config.yaml
n_layer: 8
d_model: 576
n_head: 9
n_kv_head: 3
head_dim: 64
d_mlp: 1728
vocab_size: 8192
activation: "swiglu"
norm: "rmsnorm"
norm_place: "pre"
norm_eps: 1e-05
positions: "rope"
rope_base: 10000.0
rope_fraction: 1.0
qk_norm: false
attn_scale: 0.125
bias: "none"
tie_embeddings: true
parallel_block: false
init: "normal"
init_std_qkv: 0.021
init_std_o: 0.0
init_std_up: 0.021
init_std_down: 0.0
optimizer: "muon_variant"
lr: 0.0145
lr_mult_o: 0.89
lr_mult_down: 2.0
beta1: 0.93
lr_head: 0.00464
grad_clip: 1.0
warmup_steps: 200
schedule: "wsd"
decay_fraction: 1.0
decay_shape: "linear"
final_lr_fraction: 0.0
batch_tokens: 65536
seq_len: 1024
doc_mask: true
train_tokens: 655600000
steps: 10004
dataset: "wikipedia_en"
Each number is 128 + 32 x the weight over the matrix's rms, rounded and kept within 0 to 255. Layers, rows and columns count from 0.

# layer 4 MLP gate, 1728x576, rms 0.13, rows 1081-1096, columns 0-143
[[147 129 123  89 162 104  89 131 147 169 166 145 103 166  91 110 173 168 123 126 171 172  73 191 130 122 106 143 101  61 174  88 212 130 128 158 127  92 121 110 107 126 147 151  75 175 206  88 125 107 166 153 137 139  98 171 128 130 130 150 138  95 123 169 151 139 158 187 157 182 165 108 143 185 125 140 146 155 134 115 148 173  78  93 136  49 167  62 165 168  89 137 151  89 118 133 116 102  84 170 112 111 115 166 142 132 121 144 158 122 136 108 167 158 179 147 179 107 145 167 126 159 146 145 107  96 183 154  97 148 140 137 151 104 138 123 141 163 174 156 155 112 140 116]
 [124 178 198  79 117 137 174  91 119  87 121 130  94 120 169 114 115 114 131 114 170 122 113 129  81 123 127 137 132 164 145 130 163 160 119  73 134 142  85 135 109 151 160 153 145 156 147  93 146 159 165 140 118 100 168 145 143 141 166 105 108 108  73  93 155 118  84 197  72  90 167 148 128 144 166 119 152 122 181 105 119 121 182 138  92 162 113 123  38 174 149 111  95 157  89 159 154 142 163 152 126 202 142 143  90 173  93 169  67 125  98  93 204 122 104  80  53 107 125 110  90 128  82 136 159 141 187 145 118 133 137 137  99 126 182 142 146 111 146 113 139 103 163 136]
 [ 68  79  85 183  83 166  90 132 103 136 173 131  81 133 212 167 157 210 174 167 105 144 162  82  67 120 111 128 134 105 125  78 161 117 112 124 133  99 253 168 102 126  90  86 126 118  92 152 186 104 152  76 138 119  22  93 142 119 178 100 118 104 186  96 199  81  56 191 146 114  68 132 156 127 104 123 166  85 163  61 124 153 115  97  67 188 143  75 151  76  88 157 149 175 128  88  53 114 107 181 164  93 173 148 134  95 102  72 176  56 125 133 105  92 163 114  71 161 142 205 121 178 150 164 163 141 136 132 128 125 126 121 189  93 116 115  84 152  95 115  93 169 164 132]
 [ 96 114 182 128  97 137 172 138 148 128 131 135 100 123 162 207 143  98 145 140 195 139 107 116 130 190 160 155 164 134  91 134 129  55 119 145 128 127 102 112 138 127 133 138 166  88 130 123 108 120 150 143 130 122 145 199 149 128 104 136 141 180  99  87  87  38  86 134 160  86 129 100 110  93 103 107 132  93 161 168  75 121 129 111 120 107 128 126 122 132  96  86  46 134 104 144 192 139 149 170 118 159  94  92 124 148 110 105 127 149 123 114  89  76 180 118  95  74  76 117 140 122 120 126 142 134 138 150 146 136 150 138  71 116 108 126  77 175 154 172 185 110 116 110]
 [190  62 114 119 120 155 139  72 110 151 148 121 149  84 104 138 139 114 191  88 113 183 147  67 121 168 127  74 107  84 164  44 147 190  67 105 119 118 124 165 124 152 120  97  93 149 114 107 131 116 111  86 126 182 182 156 168 169 126 143  77 136 138 162 111 174 142 134  86  86  69 143  88  47 132 102 178  81 121  81 144 109 135 114  93 117 141 114 172 142 156  71  74 160 141 117 114 117  94  82 157  77 129 167 158 155 104 119 136 130 121  93 112 126 140 111 116  71 189 126  63  99 169  88  92 140 118 129 180 154 137  77 109 159 128 137  97 124 104 113  96  48  91 118]
 [ 95 124 114 158 108 154 115 146 172 101 136 158 141 203 154  98 139  85 127 106 177 112 209 150 122 166 100  93  69 155 193 162 165 179 153  68 137 161  86 165 172 151 127 157  60 110 119 143 123 152  82 101 149 102 129 140  92 168 154 114 105  96 151  82  90 216 111 153  90 151  92  84 108 178 100 113 194 148 120 137 108 140 157 112 145 109  98 143  76 133  97 227 196 120  97 153 182  91 101 159 231 132 210  43 190 142  95 150 104 102 119  87 201 136 156  85 123 157 118 130 123 123 135 181 107 142 160 193 118  55 127 123 136 134 161 126 132 118 105  86 139  94  88  97]
 [106 199 144 133 121 169  82 178  73 159 214 148 155  97 107 147 113  75 151  75 113 169 104 117 161 132 130 144 129  84 110 147 140 156 181 142 169  80 134 172 140 116 156  97 178 149 108 120 102 103  77 172 130 144 155  95  90  95 126 174  74  87 110 206  99 133 137 108 105 110 146 143 117 132 106 108 197 136 117  63  77 134 139 106 109  92 127 159 120 170 123 132 116 144 143 153  83 104 148 195 135 106 126 109 140  69  79 102 106 135 101 200 153 116 128 106 142 139 115 172  86 177 107  62 121 162 138 152  87 135 102 184 109 126 187 110  91 148 189 127 143 107 124 119]
 [126  96 117 115 142 154 199 119  96 152 118 143 155  99 132 136  86  96 222 163  99 135 110  79  75 106 182 109 192 155 106 111 217 122 165 128 143  61 116 191 141 118 162 103 125 136 168 161  89 194 133 119 150 113 118 167 115 180 116 178 128 151 143 128 121 160  78 151 103  98  78 184 125 120 150 124 150 111 121 170 124  38  83 124 139  91  90 119 121 107 134 102  72 113 111  55 114 128 152 125 104 135 131 110 151 133 179 138 148 193 134 112 159 100 121  95 133 102 114 180  94  91 127 170 106 168 146 101  90  91 127 161 131 114 130 111 130  98  67 161 127 180 204 148]
 [161 119 198  98 132 119 121 141 105 145 173 120 120  93 155 138  91 128 108 168 130 145  80  70 113  88 189 111 112 108 161 169 125 206 168 145 150  67  72 115 215 133 140 124 151 120 147 124 113 149 162 125 119  96 124 156 168 179 116  72  82 105  82 146 164 120 116 146 133 109 155 145 155 181 146  99  99 128 132 151 123 175  77 104  97 124 159 113  63 166 148 138 138 139 142 153  83  94 169 153 157  88 159  87  96 142  97 160 135  74 128  48 194  49  86 145 131 155 157 198 184 115 148 150 163  95 138 146 102 161 112 119 111  91 104 101 142 149 127 142  74 131 105 150]
 [121 105 114 102 168 115 131 109  29 136 104 132 183  91 151 156 159 130 127 144 109 174  99 165 100 119 139  70 157 149 159 161 144  87 110 129 124 173 176 105  60  94 132 176 128 127 113 127 142  71 175 140 162 148 190  40 120 135 147 142 187 112 133 142 142 104  85  95 136 169 147 105 165 105 157 203 113 161 119  79 113 142 119 135 115  86 158 131 107 175 135  51 155 192 100 125  93 130 126 167 157 104 101 114 163 130 129 127 127 133 169 195 193  76  99 211 135 107 117 116 147 103 153 157 152 162  73 111 123  96 130 197 196 111 182 145 130 153 119 128 127 137 110 152]
 [175  83  73 121 120 112  95 150  67  77 125 102 177 131 163 147 127  95 118 150 125 117  60 114  98 171 160  77 146 197 175  79 106  97  73 144  76  90  90 102  51 131 123 156 154 133 153 106 167 177 139 165 118 154 105 105 101  78 138  82 102 152 148  84 158  64  74 103 112 117 150 114 174 115 152  83 137 102 170  85 148 114 122 204 160 116 150  45 134 158 120 115 112  78  80 199 113 103 152 105 219  93  65  90 157 152 163 140 150 134 185 130 134  71 127 162 107 123 111 130 124 166 154 124  71 152 149 134 103 187 147 136 199 133 189 149 125 113 124  94 140 119 102 145]
 [185 146 113 128  81 159 120 131 181  99  78  87 155 134 153 160 186  88 154 120 155 170 136 183 101 144 117 161  81  72 130 130 125  96 162  86 154 110 181 138 167 109 184 140 244 150 161 124 147 138 167 157 198 107  85 127 109 141 139  87 169 139 133 134 118 118 135 161 121 157 121 123 162 146 102 193 103  96 144  56 143  79 101 155 189 164  78 120 134 169 117  94 183  46 123 178 151 109  81 206 127  87  81 190 117 122 123 152 110 114 134  80  82 180 110 112 145 193 140 137 118 106  91 192 125 107  80 152  76  96 126 161 100 112 143 152 159 123 146 101 110 131 100 163]
 [113 199  89 138  76 150 194 167 137  94  75 157 140 162  97 132 142 133 176 128 156 111 161  95 102 173 154 132  84 123 125 176 136  98  82 146 136 154  65 182 141 154 193 126  98  84  62 128 140 120 172 122   0 148 143 177 111  57  69  85 165  93 146 165 144 111 143 117 160 129  89  83 146 119  81  70 165  83 100  85 161 148 159  92 165 109  81 126  98 139 149 116 101 110 145 136 153 133 197 108 196 106 135 137 184 135 196 100 108 110 162 139 111 118 214  85 196 210 174 113 137 140 138 120  58 198 137 255 116  47 119 141 177 185 164 157  72 190 144 118 112 105 183 136]
 [128  72  68 240  82  98 109  84 130 132 174 140 109  85 161 106 127 134  32 116 143 211 108 148 122 144 140 139 145  86 122 168 140 161 111  93 163  95 178 179 104 129 163 104 152 195 136 132 145 171 112 136 128  60 131 165 146 120  82 103 118  98 121 161 117 159 147  96 105 145 124 149 149 147 138 142  69 104 158 137 152 158  65 120 122 129 131 135 150 100 123  92 116  86 125 134 144 164 152 192  90 124 160 139 107 147 105 114 135  62 122 173 125 164 173  94 137 168 114 155 111 154  91 136 104 121 152 147 126 150  73 163 138 126 125 173 135 128  85  85 149 112 201 102]
 [108 130 121 137 148 168 101  98 109 160 116 183  11 139  82 135 119 100  56 160 143 126 128 144 178 149 107  94  74  69 103 126  96 157 149  89  81 123 158 185 117 136  93 192 154 168 163  87 123 181 113 118 158  82 160  94 112 158  85 115 129 170 128 172 105 110 148 205  98 114 170  96 152 102 117 120 139 124  87 103  95 159  89 140 116 105 168 196 138 159 128  90 170 109 185  80  87 154  97 109 131 170  87 206  71  92 115 103  64 107 125 154 142 135 146 143  68 138 100  53 165 146 142 105 132 141  74 117 132 135 158 113 138 132 115 147 114 125 143  87 106 154 161 168]
 [108  95 155 140 185 147 130 123 122 121 164  89 139 163 120 116  89 111 100 111 121 148 140 147 178 123 190 126 135 131 120 137 123 193 133 144 174 174 187 168 168 129 188 145  90 108 136 173  70 155 171 134 177 182 169 128 168 159 130 136  82 109 177 124  80  85 151 108 101 102 114  73 141 187 133 130 155  75 161  95 117 103 124 122 104 162 124 150  54 225 104 146 132 191  85 112 125 152 110 107 111 103  91 123 173 109 170  89 147  83  98 120 100 138 172 117 111 208 166  72 146 123 126 160 181 117 126 137 104 125 102  85 158  84 124  96 135 149 124 161 155 121 103 132]]
# layer 4 MLP up, 1728x576, rms 0.132, rows 1081-1096, columns 0-143
[[157 121 156 135 101 123 117  65 169  93 138  85 165 164 164  84  94 103 136  87 150 140 130 155 118 125 122 107 110 124 112 123  81 139  96  95  77 127 129 128 113 121 132 205 133 120 153 125 137  99 135 168  85 133 156 188 127  87 113 137  60 111 169 162 137 185 118 113 144 107 114 147  94  73 101 179 151 117 102 167  85  80 141 129 136 157 118  80 146 191 105 148 102 126 111  65 125 101 149 144 124 128 157 184 109 106 102 140 105  56 197 129 124 131 169 180 136 132  76 198 118 142 128 131 144  89 117 123 142 131  93 166 112  88 105 187 130 120 137 150 120  97 143 122]
 [168 117 145 108 110 117  89  64 202 150  91 112 208 166 147  73 217 112 163 153 154 175 138 111 136  79 150  95 125 104 103 152 120 112 135 122 110 165 130  90 117 119 142 152 123  86  95 118 109 144 125 141 153 107 137  93 182 153 120 182 111  66 136 127  71 106 139 117  93  95 159 108 196  79 163 104 144 127 123 145 140 134 106 157 147 187 156 166  74 108 134  90 143 150 151 166 110 102 130 122  59 108 109 164 120  89  55 157 145  46 190 116  34 123  96 109 162 117 186 106 126 122 179 122 100 103 139 146 131 159 185 153  68 149 173  83  98 131 119 135 121 154  97 105]
 [117  92 109 192  75  88 134 142 132  53 167 120 139 141  83 138 116 124 146  93 124 133 102 103  93 163 173  54 145 127 143 104 146 154 121 118  83 124 164 195  76 135 137 133 149 134 127 147 131  57 119 184 209 117 127 151 121 110 116 139 140 207 162 111  82 144 174 161 120 124 165 176 117 129 171  78  91  99  52 128 114 179  46  84 105 102 153 112 121 161  95  99 123 172 188 115 125  87 120  90  81 163  85 134 166 122 199 213 173 131 182  97 139 153 109 155 169 102 153 167 162 153 168 112 116 131 153 182 138 120  54 132  86 174 119 138 204  93 126 123  92 170  77 135]
 [203 102 112 137  89 135 125 159 151 173 108 127 111 118  90 102 128 154  81 122 161 108  82 101  88 135 141 166  88 105 137 140 135  88 130  94 161  98 135 109  91 147 169 157 148 148  90 123 133 120 133 150  95 116 143 182 151 125 123 131 148  74 108 147 127 159 102 152 152 112 106  90 172 133  79 107 128 132 143  84 170 124 110 132 116 141 109 121 143 175 164 112 142 140 121 154 143 179 105 181  95 172 146  98 135 164 111 156 177 119 103 142 118 173 200 145 113 100 133 130  74 126 148  96 147 160 161 136 137 114 171 112 134  92 142 124 133 123  90 157 147  87  62  34]
 [130 109 111 106 132  71 175 127 154 113 116 164 127 118 137 109 181 128  98 101 147  96 149 186 146 183 111 117  96 140 162 146 137 121 133 108 117 113 108 105  60 126 119 167 108 154 140 131  94 111 128 148 125  95  91 159 116 149 130 106 178 133 133 150  72 143 130 136  83 141 184 138 137 190 112  94 146 108 108 109 137  87  85 114 131  94 158  70 157  74 124 142 132 137 141 117 144 129 142 199 112  78 136  88  99 161  66 160  78  88 128  64 141 138  78 202 126 154  62 132 101  84 110 129 202  83 140  87 119  88 152 178 138 150 126 131 136 112 164 112  91 116 159 109]
 [108  81  83 120  90  94 121 121  99 156 170 128 139 152 145 116 160 134 175 143  99 120 120  96  96 117 113 111  93  87 107  88 125 148  93 137 153 140  86 137  94  91 127 166 170 161 135 147 131 109 176 116  60 184 112 144 182 116 129 136 105 189 185 164 141  81 170 158 144 173 142 181 146 142 109 160 151 130 145 131 137 132 159 159  79 187 132 148 152 132 134 106 118 159  82 104  94 139 119 126 139 110  99 115 106  96 129 114  91 111 100 157 162 157 121 120 158 121 158 139  80 153 189  98 139 119 154 145  91 146 139  97 137 197 137  73  86 139 108 102 151  87 165 153]
 [177 177 178  40 119 171 142 129  97 120 185  61 146 120 201 153  98 177 132 125 197 157  91 125 131 167 150  94  95 196 107 139 173 174 128 138 148 149 106 154 140  77 152 125 108  67  38 105 162 127 102 170 178  74 155 153 132 157 105  71 120 128 111 115 165  90 142 152  72 148 141 119  94 173 204 152 132 172 128  77 144 152 168 129 101  58 123  94 138 162 114 176 176  84 141 121 154 124 131 137 142 110 190 146 138 162 152  89 116  37 143 102  66 137  68 103 125 116 110 157 145 164 120 125 133 122 107  90 102  59 157 153 136 106 147 133 117  99  66 167  91 135  90 147]
 [ 80 161 163  65 136 100  73 122 149 132 130 123  66 158  97 105 170 142 112 102 180 170 106 143 146 104 142 160 111 133 119 135  92 101 221 119 137 112 149 160 183 132  98 161 194 116  89 123 130 130  82 134 138 111 112 133 145 137 146 119 117 136 168 122 125 115 124 163 140 176 140 129  71 171  53 148 100 154 118 135 121 161 132 144  68  84 163 132 159 165 180 115 113 141 154 152 115 122 105 100 131 169 140 143 128 142 116 124 125 148 102 166 110 116 166  92 136 159 101 108 168 166 150 114 159  99 149 159  70 129  73 121 120 143 110 133 108 150  79 119 161 131  86 124]
 [159 139 144 112 126 153 140  95 129 140 148 105 123 137 153 164 118 148 151 127  90 136 113 113  79 135 127 103 108 184 143 111 170  69  66 161 105  98  77 190  73 158  64 130 165 145 103 147 118 107 120 155 156  81 107  71 133  86 155 139 109 129 165  45 135  55 106 102  90 179 114 131 110 100 116 117  99 169 103 127 141 162 182 152  88 187 112 161 169 142 108 174 116 141 192 157 121 123 137 136 124  95 169  78 142  88 125 114 208 139  87 144 111 152 160 136 109 158 157 125 159 143 135  84 131 156 138 133 174 204 122 119 119 142 172 138 141 171 118 146 158 120 117 121]
 [168 134 166 142 115 103 179 107  90 168 114 157 110 176 115 134 152  61 133  84 143 116 107 167 145  99 109 134 178 137 132 114 176 186 120 127 130 203 132 101 153 183 114 123 191 123 125 144 133 112 146  84  61 184  79 155 176  91 150 167 212 112 190 160  95 117 129 109 126 162 130 104 160 108  99 180 131 116 143 169 115  78 101 123 178 173 144 109 130 115 165  87  92 116 166 115 105 183 153 137 163 170  98 107 129  93  56  32 202 151 100 114 133  89 141 142  73 150 138 164  90 125 110 113  95  79 133 151 108 129 149 132  88 136  71 129 130 190 193 106  51  97 128 147]
 [108 122 131 115 110 140  98 152 129  98 128 113 143  88 103 123 141 143 107 110 100 161 140 129 119 117 158  99 131 163 108 177 164 133 100 134 143 209 137  62 144 185 109 151 175 120  92 118 198 116  95 132  79 122  66 147 105 116 113 119 131 111 131 183 160 112 159 122  99 111  98  97 111 166 104 128 110 113 109 118 126 102 156 121  95 121 110 139  47  70 116 127 127 100 119 116 109 165 148 185  79  82 108 147 138 134 118  63  96 149  96 138 149  94 164 125  36 155 125 105  97  71 136 181  59 105 144 134 121 130 137 171 159  58 104 123 142  96 160 110 169 150 122 107]
 [109 162 121  66 160 210 147 112 120 158  63  89 131 156 138 125 129 162 169 144 184 111 116 106 167 135 100  99 102 123 115 146 138 134 156  92 142 124  74 139  68 210 170  96  89 156  66 133 110 130 108 160 140 176  80 132 177 136 135 151 103 176  41 121 120 145  62 123 134 146 120 144  86 144 133  95 132 155 179  94 120 150 109 167 112 107  67  81 119 140 200  78 110 135 137  69  96 103 143  75 130 122  85 151 131 142 129 107 158 108 115 144 146 108  90  81  63 100 158 104  74 173 153  95  72  64 136 109 140 119 112 122 100 126 183 125 140 170  44 143 101 122  83 132]
 [126 183 180 148  56 120 141 125 138 103 140 148 151 101 133  92  94 147 161 113 155 176 137 147 146 184 172 154  98 109 153 178 173 120 134  84 131 170 122 129 180 151 236 174 145  99 128 109 103  85 194 129 110 174 157 173 125  99 150 130  88  54 143  57 130 149 139 109 127 125 101 121 139 129 122 141 143 113 137 135 198  61 135 129  61 109  45 182 133 135 114 131 109 131  37 168 152 158 138 170 144 160 150 175 167 116 155  80 183 159 152 143 107 135 208  31 180 205 131 157 129  81 163 131 113 159  77 140 106  48  86  90 164 142 132 106 140 123 121 123 121  91 133 108]
 [102 126 160  87 138 111  91 163 147 139  84  87 170  69 158 140 163 156 183  77 148  77 151 171  81 170  99 154 118 114 133 113 127 154  97 144 111  94 184 139 110  81 104 125 109 166 144 124 152 152 194 106 109 116 143 154 110 136  93 105 163  85 127 125 148 150  87  53 114 143 177 190  97 130 158  79 132  68 133 179 109 103 213 119 177 135  98  66 150 131  84 109 171 114 158 134 136 125  77 195 157 141 159 110 159  93 153  63 169 163 149 141 169 152 102  91 138 158 146 133  78 124  85  96  46 158 169 111 185 129 158 128 152 118 137 132 130 103 113 122 117 121 175 123]
 [ 98 108 109 114 120 150 159 145 100 191 146 125 119 145 112 163  69  90  73 116 140  99  96 146 158 175 168  88 161 142 160 140 140 179 129 173 170 131  64  80 116 100 141 146 135 139  83 155 117 175  85  58  91 164  56 121 158 125 140 132 142 240 101 122 138 157 181 113 181  76 147  89 133  99 136  93 153 136  95 129 167 107 136 122 107 102 173 115 181 106 123 134 123 162 171 146 125 111 203 122 163 117 153 104 136 125 137 103 113  91  98 142 183  83  93 176 151 163 151 132 156 144 114 134 156 101 114 123 143 133 102 201  75  81  96 168 157 126  93 124 204  71  68 103]
 [136 147 131 138 201 100 184 150  95 141  60 134 155 125  86  88 135 126 131 167  93 170 137 115 119  81 133 165 104 152 111  81 161 117 166 150 140 140 111 156 179 108  65  84 141 113 157 113 134 108 176  95 144 125 109 126 107 121 116 126 179 130 138 105 108 138  95 140 123  64 113 148  78 125 139 127 117 104 111 121 140 132 157 151 242  92 121 107 110 114 109 155 137 127  91  80 154 124  83  28 108 131 121 113 143 132 120 126 135  98 156 141 159 141 179 154 168 136 113 142 116 133  75 140 138 114 121 209 167 123 115 106  47 147 150 125 145 162 139 120 135  69 139 145]]
# layer 4 MLP down (transposed), 1728x576, rms 0.143, rows 1081-1096, columns 0-143
[[122 169  67 148 183 150 123 147 169  92 180  81 158 101  92 179 126  99 155 135 148 123 119 118 105 174 145 129 103 183 150 150 139 135 160 144 199 137 124  90 114 148 151 132 116  95 169 156 128  69  94 124 147 136 135 133  82  91 139 108 115 137  70  89 103 129  93 150 137  81 102  97 137 120 136  83 136 106 184  99 141 150 156 145 108 164 150 195 153 107 149 140 129 131 143 124 151  99 128 124 162 140  84  89 160 157 178 130 155 173 136 124  83 128 122 138 142 168 125 145 116 101 106  87  71 115 127 127 126 172 177 117 104 157 120 116  91 105 111  99 120 163 144 100]
 [143 152  69 163 163 108 151 221 125 149  81 136 121 143 109 138 113 140 129 132 161 165 115 166 125  77 114 114 107 143 131 144 112 143  87 146 143 124 147 165  68 120 115 132 166 100 113 185 151  92 131  71 105 175 148 153 142 172 151 134 100 139 114 130 129 157 149 137 165 139 151 151 120 135 158 152  78  90 154 176  96  98 130 163 200 124  60 169 123  96 111 130 112 124  95 126 119 166  87 114 136 126 147 111 124 111 142 138  99 136 155 163 106 173 133  55  79 173 178 126 131 119 145 148 136 113 190 107 159 125 123 135 103 168 137  88 126 207 129  77 106 104 104 124]
 [ 98 114 168  84 100 108 144 199  92 119 112 135  93 142 198 173 156 139 182 108  74  91 115 149 153 147 131 131 178 179 112 160 116 131 173 110 160 158  95 124 115  57 126 181 110 132 119 171 129 178  72 157  77 196  99 123 167 124 125 132 129 141 116 146 131 149 161 104 100 104 125  67 107  95  83 115 168 168 138 127 111 159 137 181  86 196 171 220 151 104 115 125 110 113 130 127 119  98 170 163 160 113 148 106 171 112  83 135 106 146 148 138  80  81 137 106 185 182 120  90 159 122 117 121 141  93 166  89 135 121 185 102  84 122 131 127 122 109 133 188 107 141  96  83]
 [138 140 160 129 179 122 203 165  90  94 143 148 141 116  99 150  73 100 142 122 142  95 170 105 137 124 121 139  91 108 130 107 148 183 145  38 152 113 144 121  79 105 167 104 168  80  96  78 117 114 120 124 164 147 180  58 163 143 112 153 163 247 144 147  95 121 112 126 164 145 109 109 152 140 101 137 113 138 127 172 145 109 126 182 144 175 123 140 136  97 138 124  60 121 123 130 167 176 158 117 105 153 120 124 131 135 152 165 173 195 122 155  88 108 155 129 105 101  73  83 132 121 145 198 144 144 132 176 134 110 123 112 136 129 165  68 134 166 141 146 137 113 118 100]
 [166 119 122 172 164 125 160 124 150 179 142 110 164 103 159  88 176 118 119 103 160 149  90 144 169 160 108 132 118  93  67 113 107 130 113 184  68  98 137  71  72 138 141 117 151 139 114 210 150  78 102 176 168 109  85 100 159 147 143 168 138 140 122  97 156 115 109 158 100 223 151  67 123 115 133 110 127  98 151 105 139 156 115  96 151 138 137 113 122 133 106  73 122 119 123 128 193  91 112 128 130 162 125  94 118  97 147  91 145 162 205  92 116 123  97 131 175 126 135 103 130 126 109 148  92 158 117 203  95 133 163 138 143 126 141  63  78  89 105  97  78 128 125 126]
 [142 150 164  90  71 103 144 124 114 103 150  43 104 111  59 138 113 119 175 153 117 126 175 152  61 152 138 133 135 135 155 115 112 125  76 148  92  74 147  70 121 112 143 105 151 134 150 129 125 180 116 139  70 113 139 140 180 113 114 118  95 128 113 128  70  95  98 170 124 120 151 155 188 141 160 118 102 122 145 114  85 174  84 125 134 138  86 124 148 102 129 127 149 133 113 137  90 180 162  81 122 132 144 172 142 141  87 141 146 142 132 113  61 122 156 126  99 175 112 176 123  60 104 184 116 106 135 144 145 161  95  92 100 128 136 121 167 141  77 114 123 179 111  98]
 [ 92 206 112 115  35  91 104 113 113 129 136 120 118  96 169 125 127 163 130 137  97 177 128 128 122 175 110 123 124 212 121 136 152  87 123 167 152 116 112 115 121 129 151 189  76  85 163  87  96 121 158 120 131 121 191 177 129 133 148  70 164 134 153 176 128 116 172 115 180 118 113  80  48  80  96 189  88 103 105 103 114 145 126 122 126 155 102 121 110 160 179  97 151 130 102 131 134 165 102  50 105 134 116  89 115 139  87  91 190 111 139 125  76  83 112 138 133 124 139 114 130 162 129 127 118 152 130 113 107 109 146 107 122 119  91 170 190 128 150 179 140 118 135  93]
 [ 34 120  77 136 145  93 111 135 101 136 130 142 133 153 123 132 155 188 123 137 118 168 105 156 230 168 133 151 133  85 100 136  34  80  89 178 145  72 138  82 150 102  89  93 175 152 129 106 130  81 108 121 101 167 137 125 111 142  76 152 132 112 107 165 128 124 131 143 204 104 143 135 105 127 135 177 174 123 149 114 150 115 137 155 136 173 139 170 120  96 145 102 157 160  75 126 130 108  71  75 141 106 142 190  83 159  89  97 123 110 177 145 138 111 120 157 101 144 119 114 102 132 150 116 113 129 120 113 111 203 139 132 116 171 103 113 136 137 115 128 151 116  48  83]
 [107  89 135 158 151 115 127  83 108  82  81 178  90 130 119  96 100  68 154  97 101 125 182 120 180 134  50 151 156 154 131 104 134  78  91 111 137 169 111 125 143 133  94 131 128 123 132  64  73  69 101 119 144 188 196 114 157  79 156 128 101 126 172 166 113 169 126 166 108 158 124 156 106 112 122 124 108 116 111 237 162 149 163 126 167 112  82  89 182  62 134  89 155 152  72 110 148 147 129 170 200  83 121  83 120 180  91 111 123 168 150 130  58 173 161  89 103 129 156 159 121 119 100 133  81 148 130 119 113 110  85 100 126 121 118 129 171  51 106 123 145 117 139  64]
 [147 226 179  84  94 143  97 128 140  97 106 127  90 121  83 150 176  91 104 150 150 168 150 135  93  84 157 120 136 123  69 149 102 104 111 183  96 218 141 101 143 159 100  31 129 125 134 107 106 174 163  95  98 106 127 107 221 164 158  71  86 157 153  41 124 141 105 188  80 178 140 105 102 150 113 109 159 135 198 137 233 128 130 119 113 172 208 121 181 195 146  84 148 131 132 149 156 136  88 119 151 166 163  80 128 128  74 127  85 135 109 152  81 116 121  27 101 119 124 151 105  98  73  91 133 109 136 181 183  87 130  51 100 171  73 176 116 124 130 161 145 145 148  88]
 [108  56  79 133 143 107 115 102 134 102 165 134 152  74 129 107 113 136 115 168 134 113 101 121 145 142 161  85 101 203 151 135 139  99 146 172  91 132 110 169 182 164 166 143 138 122 127 156 102 159 168 127 108 171 148 165  81  99 103 157 113 136 155 101 105 123 123 110 108 134 125 191 156 131 117 134  93 138 117  77 122 172 128 144  93 147 104 170 127 151 101 124 105 122 182 122 116 123 138 125 210 155 136 149 130 159  50 122 109 100 114 136 130 188 133 155 107 143 144  80  97  80 174 107  90 145 115  57 170  99 103  65  96 173  64 138 132 105  59 142 136 102 141 125]
 [151 160 184 105  86  82 132  98 153 129 120 142  57 109 103 190 140  77 136 214 144 108  89 156 119 166 153 177 101 213 109  85 124 139 199 118 133 149 126 170 120 130  68 170 140 115 157 127  69 150  97  85 111 181 176 129 161  99 147 157 120  56 116 117 113 153  95 155 148 123 151 114  83 106 111 183 129 105 107  60  99 182 105 110 130 159 138  91 131  93 174 118 118 131 135 115 122 173  94 195  99 170 125 119 123  88  88 118  87 135 116 120 100 131 169 142 136 196 129 164  94 202 196  70  98 127 151 140 115 109 149 132 140 102  88 148 143  99 135 169 136 127 205  96]
 [100 137 142  97  84  94 123  80 122  97 129  66  95 133 169 127 116  76 135 106 142 110 185 100 136 141 174 136 134  81 125 156 133 145 139  94 133 161 189  95 133  96  84 128 133 123 114  73  78  85 112 107 117 105 188  79 124 102 152 156 122  67 119 158  75  97  90 166 139 172 117 116 182 119  72  99 140 123 155 131 181 108  67  97  84 117  58  95  51  89 117 121 150 153 122 147 174 138  99 136 148 121 151  89 162 102 137 185 161 191 110 121  90  86 191 125 134 104 103 133 142 134 149 121 142 128  92 148 161  85  78 191 116 115 125 137 100 200  43 151 177  97  91  94]
 [ 84  89 147 135 113 123 110 141 150 121  77 126  85  60  98  86  92  88 123  98 136 122 104 134 128 162 134 104 106 143 120 132  68 102 122 129 124 109 164  31 125 171 148  88 105 181  71 159 110 104 159  95  92 126 151 111 106 129 139  78 118 128  95 127 145 130 114 148 140 111 132 171 148 116 147  98  94 155 144 124  76 111 118  98 106 165 100 132 107 110  77 121 146 150 145 137  82 133 142 163 155 108 128 162 137 108 110 151 110 115 142 154 201 110 107 114 200 144 126 114 120 137 123 192 100 150 128 129 113 145 110 101 175 134 109 151  89 181 158 118  81 107 191 108]
 [157 149  79 162 116 103 185 100 187 123 106 122 144 194 117 218 165  48  99  93  90 162  92 109 157 179 119 164 150 101  65 155 107 110 144 109 118 131 100  82  72 127  94 138  61 158 129 206 108 108 142 135 132  70 165 163 128 109  70  82  91 115  94 138 170 102 129 153 116 138 144  70 105  74 161 125  75 134  85 121 131 173 119 189 135 164 115 127 120  66 107 111 126 155  53  63  85 171 110 129 127 186 106 159 145  91 123  94 114  94  81  98 119 100 117 103 144 113 153 108 166 140 121 104 156 135  96 118 151 166 178 115  87 155  99 144  96  76 123 182 165 101 225 120]
 [147 135 166 165  75 118 114  88  81 116 161 119 123 117 138  89  80 111  82 106 118 115 114 130 149 166 151 110 114 145 120  93 123 108 150 161 140  63 137 170 168 117 166 146 126  78 138 112  78  50 153  91 148 174 103 161 137 162 161 124 182 112 135 106 148  87 118  85 123 135  65 116 143 180 121 123 160 131 122 184 113 159 102 119 181 122 147  95 137 156  88 158 131 122 108 146  98 145 105  82 172 170 118 195  55 105 146 124 135 152 155 113  85 175 136  94 177 152  37 165  83 166 148 103 203 139 140 155  89 170 139  93 108 105 117 175 103 103 132 157  95 206 101 145]]